Part of a small language model's weights: 5916 steps.
Each number is 200 + 40 x the weight over its row's rms, rounded and kept within 0 to 999. Layers, rows and columns count from 0. The size before them is the row's rms in percent of the matrix's.

# v: layer 5 attention value, 64x64, rms 0.0718, rows 32-56, columns 0-63
# o: layer 5 attention output (transposed), 64x64, rms 0.162, rows 32-55, columns 0-63
v32,098,144,217,191,271,138,178,285,196,134,225,95,237,207,177,220,234,214,180,208,200,177,208,144,146,205,171,258,237,211,243,134,222,210,182,253,212,241,200,217,194,139,218,216,218,168,192,152,251,263,168,201,181,150,185,219,256,139,173,198,193,153,134,137,212
o32,104,200,140,261,159,209,257,235,192,198,197,161,138,190,185,186,278,209,236,167,279,224,247,228,161,190,175,239,256,222,188,189,204,174,193,199,170,250,164,221,223,188,227,162,191,245,203,140,173,257,199,307,188,162,131,241,147,154,226,218,247,192,127,195,126
v33,097,215,242,166,276,232,222,138,164,178,246,226,195,302,176,183,203,195,214,143,148,214,201,194,187,255,188,257,180,184,287,203,219,266,171,200,193,296,198,244,201,208,199,162,199,181,233,136,181,227,152,219,144,212,204,216,167,242,127,225,185,231,128,263,227
o33,102,206,276,190,194,175,218,229,190,147,214,176,209,186,256,205,271,200,251,198,140,207,226,238,221,167,165,232,164,184,257,218,161,265,210,146,104,275,151,209,234,187,209,211,222,152,266,172,150,259,210,210,170,234,258,250,232,171,173,299,223,198,154,216,211
v34,104,221,214,197,224,157,194,166,202,219,135,157,130,155,174,160,219,262,165,170,223,188,167,169,181,158,144,206,103,167,240,211,218,184,186,185,182,233,184,185,254,219,265,163,265,216,190,201,171,237,140,244,192,266,162,215,238,291,184,90,205,214,153,224,224
o34,108,153,209,225,164,195,212,178,177,206,256,160,157,211,162,219,223,178,174,215,185,145,145,180,263,179,127,227,181,231,267,259,161,194,200,149,181,269,166,218,219,142,195,221,213,227,181,213,199,171,125,270,286,199,214,165,197,323,169,208,243,172,205,266,217
v35,104,204,240,219,136,201,270,197,181,175,150,144,216,290,205,134,245,250,192,202,222,118,209,166,205,194,237,198,195,235,182,161,205,147,130,178,178,215,214,155,245,167,181,231,268,155,218,192,235,166,238,107,238,163,249,197,237,200,168,133,179,186,189,162,128
o35,110,177,256,228,200,210,211,96,240,286,153,186,201,225,207,115,228,278,141,134,180,181,184,204,152,174,234,216,256,185,151,222,285,118,238,154,179,212,219,159,183,216,191,127,224,223,181,154,130,183,196,209,220,198,199,208,162,191,193,186,164,182,214,209,153
v36,097,283,146,224,214,202,211,168,233,222,180,171,167,148,216,217,251,229,204,205,137,106,225,164,280,227,239,195,184,207,124,199,233,172,241,168,215,192,234,195,217,177,165,129,157,250,298,200,197,222,209,113,133,228,237,221,208,271,200,208,212,156,215,171,187
o36,107,158,186,183,276,147,187,167,230,281,171,139,231,197,109,179,190,201,196,212,170,194,155,212,258,216,234,142,257,221,224,232,244,234,172,165,234,149,275,204,176,208,157,138,157,197,203,202,167,245,216,169,256,283,262,236,266,226,249,174,194,231,180,191,197
v37,112,249,150,149,240,231,159,210,190,216,216,239,224,234,140,175,189,262,199,256,232,265,200,209,183,147,125,189,189,233,184,233,134,210,201,196,279,170,254,193,198,184,204,169,166,193,165,231,180,146,249,278,172,129,235,151,206,130,256,268,179,163,177,156,237
o37,114,231,148,214,187,195,177,205,227,154,175,279,233,246,261,211,196,207,208,263,252,197,229,84,175,187,168,225,186,248,230,250,174,264,194,205,226,180,215,185,171,199,153,223,200,222,227,227,191,146,179,230,151,196,105,161,222,132,287,262,205,169,225,140,177
v38,094,212,194,121,248,247,241,191,187,187,184,147,173,170,177,166,136,141,159,252,179,255,192,228,187,225,235,232,181,263,178,138,237,180,155,182,144,235,137,279,220,206,254,150,196,139,118,168,216,186,172,184,254,249,204,185,204,135,163,165,254,215,238,224,198
o38,094,265,223,203,220,251,192,201,184,158,279,205,193,188,178,142,177,183,189,200,196,174,155,198,143,131,225,221,87,243,183,169,166,160,197,192,136,271,136,222,204,214,273,155,159,167,133,173,226,229,186,228,216,210,266,196,151,134,198,185,262,176,231,228,231
v39,110,203,174,212,190,186,159,161,208,137,173,275,262,169,183,159,242,196,210,264,145,218,260,235,181,141,294,228,190,300,170,159,220,164,162,183,187,138,190,220,263,158,174,224,260,182,221,229,223,222,175,201,226,146,241,226,182,190,141,201,206,257,179,151,148
o39,116,250,197,243,267,237,162,141,222,159,130,228,239,184,167,147,175,294,191,187,224,193,246,207,200,213,235,241,157,192,185,164,234,128,228,220,161,206,213,185,217,136,162,169,225,215,125,236,169,304,200,170,244,235,165,160,186,176,137,163,186,227,220,137,219
v40,122,183,202,194,169,184,201,286,260,220,216,222,210,165,211,198,149,149,141,237,211,164,206,143,227,248,154,230,206,229,214,100,215,128,254,170,203,217,252,128,189,187,128,232,173,241,174,187,189,262,144,237,163,248,184,161,112,196,238,176,172,231,202,252,201
o40,135,259,221,187,130,163,292,249,182,212,193,267,231,185,233,268,135,246,201,203,207,164,165,227,187,222,175,143,253,211,235,129,240,212,239,204,209,260,240,237,152,200,162,215,169,234,163,223,244,274,142,183,169,216,184,282,182,209,206,136,215,207,158,245,215
v41,103,182,238,183,200,259,212,254,201,225,227,164,186,200,178,205,208,151,242,229,158,193,250,250,223,201,180,191,263,223,245,270,234,258,220,305,115,228,215,192,108,228,160,264,169,126,226,207,169,262,258,225,165,171,206,193,208,200,234,258,199,191,261,211,226
o41,107,192,182,185,173,244,219,279,188,194,173,201,176,149,198,137,141,180,204,136,170,269,243,274,176,155,154,157,183,194,147,176,250,243,207,219,207,154,187,210,261,184,127,248,189,212,232,240,207,120,246,206,124,151,192,268,218,147,234,225,163,226,203,161,238
v42,104,120,218,183,234,173,188,143,198,150,111,214,195,184,195,182,145,269,248,114,208,167,195,192,193,201,201,189,179,165,173,147,235,157,153,178,155,244,177,140,180,136,217,223,199,224,215,214,219,258,213,272,239,156,108,253,211,210,164,234,274,198,148,189,196
o42,109,183,211,188,198,101,240,188,193,204,179,240,199,223,197,203,160,152,197,118,215,236,210,207,227,203,174,204,189,120,142,174,181,142,176,175,217,205,200,253,223,114,223,188,175,249,172,229,151,227,235,200,241,132,157,169,193,264,140,276,225,157,145,250,115
v43,104,206,139,214,209,198,183,171,103,84,179,254,219,157,197,237,202,196,212,213,195,183,185,209,191,161,161,164,137,267,200,199,302,216,184,256,175,210,158,261,206,266,198,230,214,131,260,185,160,202,160,218,189,253,195,190,115,220,196,209,193,244,243,197,236
o43,110,183,216,205,228,243,205,205,158,157,210,205,278,202,182,148,184,194,233,164,191,266,216,228,211,208,189,172,91,218,227,110,199,233,132,146,162,201,193,175,212,148,219,235,183,155,210,172,134,221,140,223,276,229,223,208,203,249,160,176,211,161,271,201,300
v44,100,145,242,225,137,170,264,195,153,190,271,154,162,259,246,238,224,234,105,207,229,172,241,254,162,217,221,208,192,214,257,281,143,286,139,198,179,222,244,231,207,222,256,179,227,151,196,173,183,239,268,193,227,229,180,141,188,206,184,178,182,207,210,220,233
o44,104,177,254,243,171,288,195,164,189,209,278,155,119,251,280,214,230,164,167,160,161,187,201,237,130,221,139,164,161,279,157,224,199,233,191,247,221,206,247,121,232,169,219,217,255,171,216,131,193,178,226,245,168,228,222,218,234,198,199,225,165,226,229,207,194
v45,105,243,235,187,228,314,196,194,208,248,147,184,236,253,236,185,181,175,240,145,197,206,218,271,121,260,221,168,313,241,243,150,210,212,213,193,173,155,159,241,182,247,166,194,199,138,186,213,221,175,191,225,187,232,116,237,187,184,188,214,211,239,188,144,160
o45,111,276,210,95,181,277,222,264,197,151,130,188,197,192,247,156,220,212,202,158,238,162,135,207,191,187,247,206,184,153,170,157,147,218,198,186,168,147,133,234,232,224,289,194,189,210,198,237,163,139,237,170,154,218,196,180,230,201,139,236,206,245,152,181,224
v46,091,227,275,231,221,244,214,235,201,192,165,243,174,198,231,190,236,205,152,303,167,142,169,97,223,236,198,221,155,256,175,161,183,182,191,184,256,184,289,236,235,170,201,217,210,198,221,257,287,183,133,276,174,201,208,206,273,221,226,207,172,204,175,210,198
o46,090,230,181,262,237,212,266,171,247,107,182,208,138,243,133,185,236,215,136,239,238,179,231,146,266,229,207,216,257,187,206,202,158,159,189,169,137,196,243,226,191,184,174,218,225,233,148,253,170,271,145,211,196,247,160,295,236,211,230,183,189,222,190,239,170
v47,104,164,157,159,234,176,219,230,156,216,228,232,241,253,248,220,253,205,210,182,237,140,241,161,150,307,215,105,170,195,171,166,207,234,219,234,196,278,196,199,232,182,201,109,213,142,236,186,146,196,260,136,233,233,229,224,208,209,208,168,226,166,144,181,239
o47,111,172,167,134,212,232,217,194,137,270,213,214,175,156,192,229,260,187,220,174,126,214,243,193,115,204,212,162,189,174,245,167,228,212,191,197,227,214,265,155,171,232,252,117,234,143,245,208,120,186,173,249,222,230,241,235,227,239,246,207,191,199,166,176,99
v48,108,190,191,153,200,173,166,136,275,203,277,209,143,204,192,177,117,170,211,146,203,231,189,254,244,166,245,216,234,144,222,243,182,174,222,135,220,224,156,141,170,174,236,161,180,267,195,212,263,211,223,149,248,187,214,199,215,214,77,188,179,211,171,253,193
o48,108,215,265,197,255,97,125,208,253,235,266,212,228,149,224,275,165,161,193,213,184,150,162,224,214,194,199,228,211,209,274,271,229,165,219,250,239,238,146,226,193,212,209,155,228,208,202,184,259,211,300,129,197,165,227,207,191,198,151,239,219,194,177,180,206
v49,100,282,212,201,199,253,257,163,146,214,259,289,219,236,112,145,159,235,267,244,110,202,210,195,245,192,211,212,205,259,224,241,227,238,186,200,207,224,281,211,152,214,270,209,200,217,225,180,161,193,216,255,154,144,263,191,185,227,201,203,187,237,204,219,195
o49,107,204,266,280,274,159,202,171,237,203,157,245,210,203,223,177,136,211,243,231,177,242,245,167,204,166,183,222,190,194,193,266,227,228,217,123,137,230,201,201,251,114,166,237,222,196,228,236,139,209,241,175,157,210,233,221,269,160,247,232,169,214,236,143,276
v50,098,286,195,127,238,175,260,236,133,180,209,189,167,219,174,167,191,253,273,208,226,143,165,101,189,216,183,152,184,176,183,127,256,174,220,216,232,207,223,164,213,221,196,224,229,229,147,158,140,207,213,226,104,180,199,168,186,260,223,231,134,206,167,174,178
o50,103,189,208,175,211,160,301,160,186,185,152,221,178,192,213,208,213,218,236,271,175,253,176,202,198,200,213,175,280,196,246,249,260,228,203,102,190,244,213,196,179,184,205,223,185,185,191,183,117,201,193,248,192,146,176,200,219,269,273,225,189,120,141,235,290
v51,096,270,192,213,222,176,208,218,206,192,173,187,221,197,263,122,226,229,172,170,184,184,174,144,187,226,142,224,262,186,210,160,125,191,208,164,210,220,239,257,203,155,140,180,220,144,204,247,149,182,140,88,140,287,241,160,176,147,190,231,222,245,226,213,229
o51,099,247,183,206,155,206,215,190,241,239,217,169,207,200,216,147,254,285,250,168,201,166,139,181,253,212,196,146,226,198,257,156,147,192,149,162,174,203,189,157,136,274,234,230,230,174,182,190,181,207,91,196,162,269,223,190,221,136,286,193,229,248,220,206,164
v52,106,239,189,264,226,173,211,232,172,221,219,169,194,233,146,188,222,236,259,260,145,234,166,153,263,190,230,246,282,221,240,174,219,142,256,211,169,229,226,201,204,234,197,168,145,248,280,132,166,184,183,88,168,221,230,176,194,189,225,199,270,178,246,193,167
o52,110,152,204,255,254,121,157,220,193,298,143,163,213,209,174,176,179,242,233,179,219,174,219,200,219,122,281,183,238,215,225,199,180,256,218,193,199,215,190,194,209,225,246,218,163,203,231,139,167,230,223,172,154,232,277,222,200,142,291,155,265,228,202,197,260
v53,096,148,216,233,216,195,179,254,234,200,181,125,185,123,232,222,217,134,251,211,265,236,185,205,219,215,211,199,239,217,162,221,233,136,179,282,156,212,205,216,106,195,202,249,132,208,203,260,212,158,236,126,244,239,223,181,225,163,227,191,205,105,215,226,150
o53,107,149,152,184,194,190,212,250,194,244,226,156,194,166,117,135,111,189,198,188,270,234,242,183,194,228,261,153,171,197,175,167,235,182,169,216,200,119,179,201,220,282,244,160,173,248,185,196,280,135,189,191,174,160,213,239,123,152,215,178,206,187,227,226,147
v54,093,198,210,183,157,231,232,193,307,121,203,205,146,263,242,118,169,153,170,229,177,196,181,197,193,194,239,282,224,110,215,195,245,212,156,162,189,265,256,193,141,179,232,235,241,204,184,175,196,299,225,206,191,201,213,217,214,130,175,237,192,213,207,234,223
o54,099,278,293,254,197,139,195,188,237,178,288,244,166,175,208,134,204,198,199,182,180,204,206,295,167,217,179,215,235,179,119,234,190,215,164,203,193,235,152,242,194,213,134,201,256,193,205,193,248,266,256,169,182,161,235,258,192,196,206,213,194,211,216,275,143
v55,096,184,194,157,210,168,130,152,165,172,209,227,181,150,190,256,177,219,216,155,202,177,146,195,264,117,158,114,161,164,198,235,231,230,229,234,194,262,83,159,182,242,184,152,170,191,248,213,212,203,184,174,233,236,194,191,159,201,197,216,190,204,287,251,272
o55,101,152,178,147,256,145,149,239,174,228,217,209,252,185,170,244,212,121,190,151,157,230,201,201,273,160,170,152,140,232,283,144,211,201,137,208,288,206,206,211,144,195,232,211,174,174,267,197,210,173,183,175,266,179,230,213,185,223,179,196,189,125,254,231,245
v56,091,190,142,229,142,102,214,194,179,179,196,248,234,201,168,262,200,212,108,206,210,269,166,231,184,161,187,295,183,167,186,198,163,192,236,159,257,155,212,239,246,193,192,217,239,242,174,136,183,192,152,198,159,237,180,180,124,145,180,237,265,249,219,164,204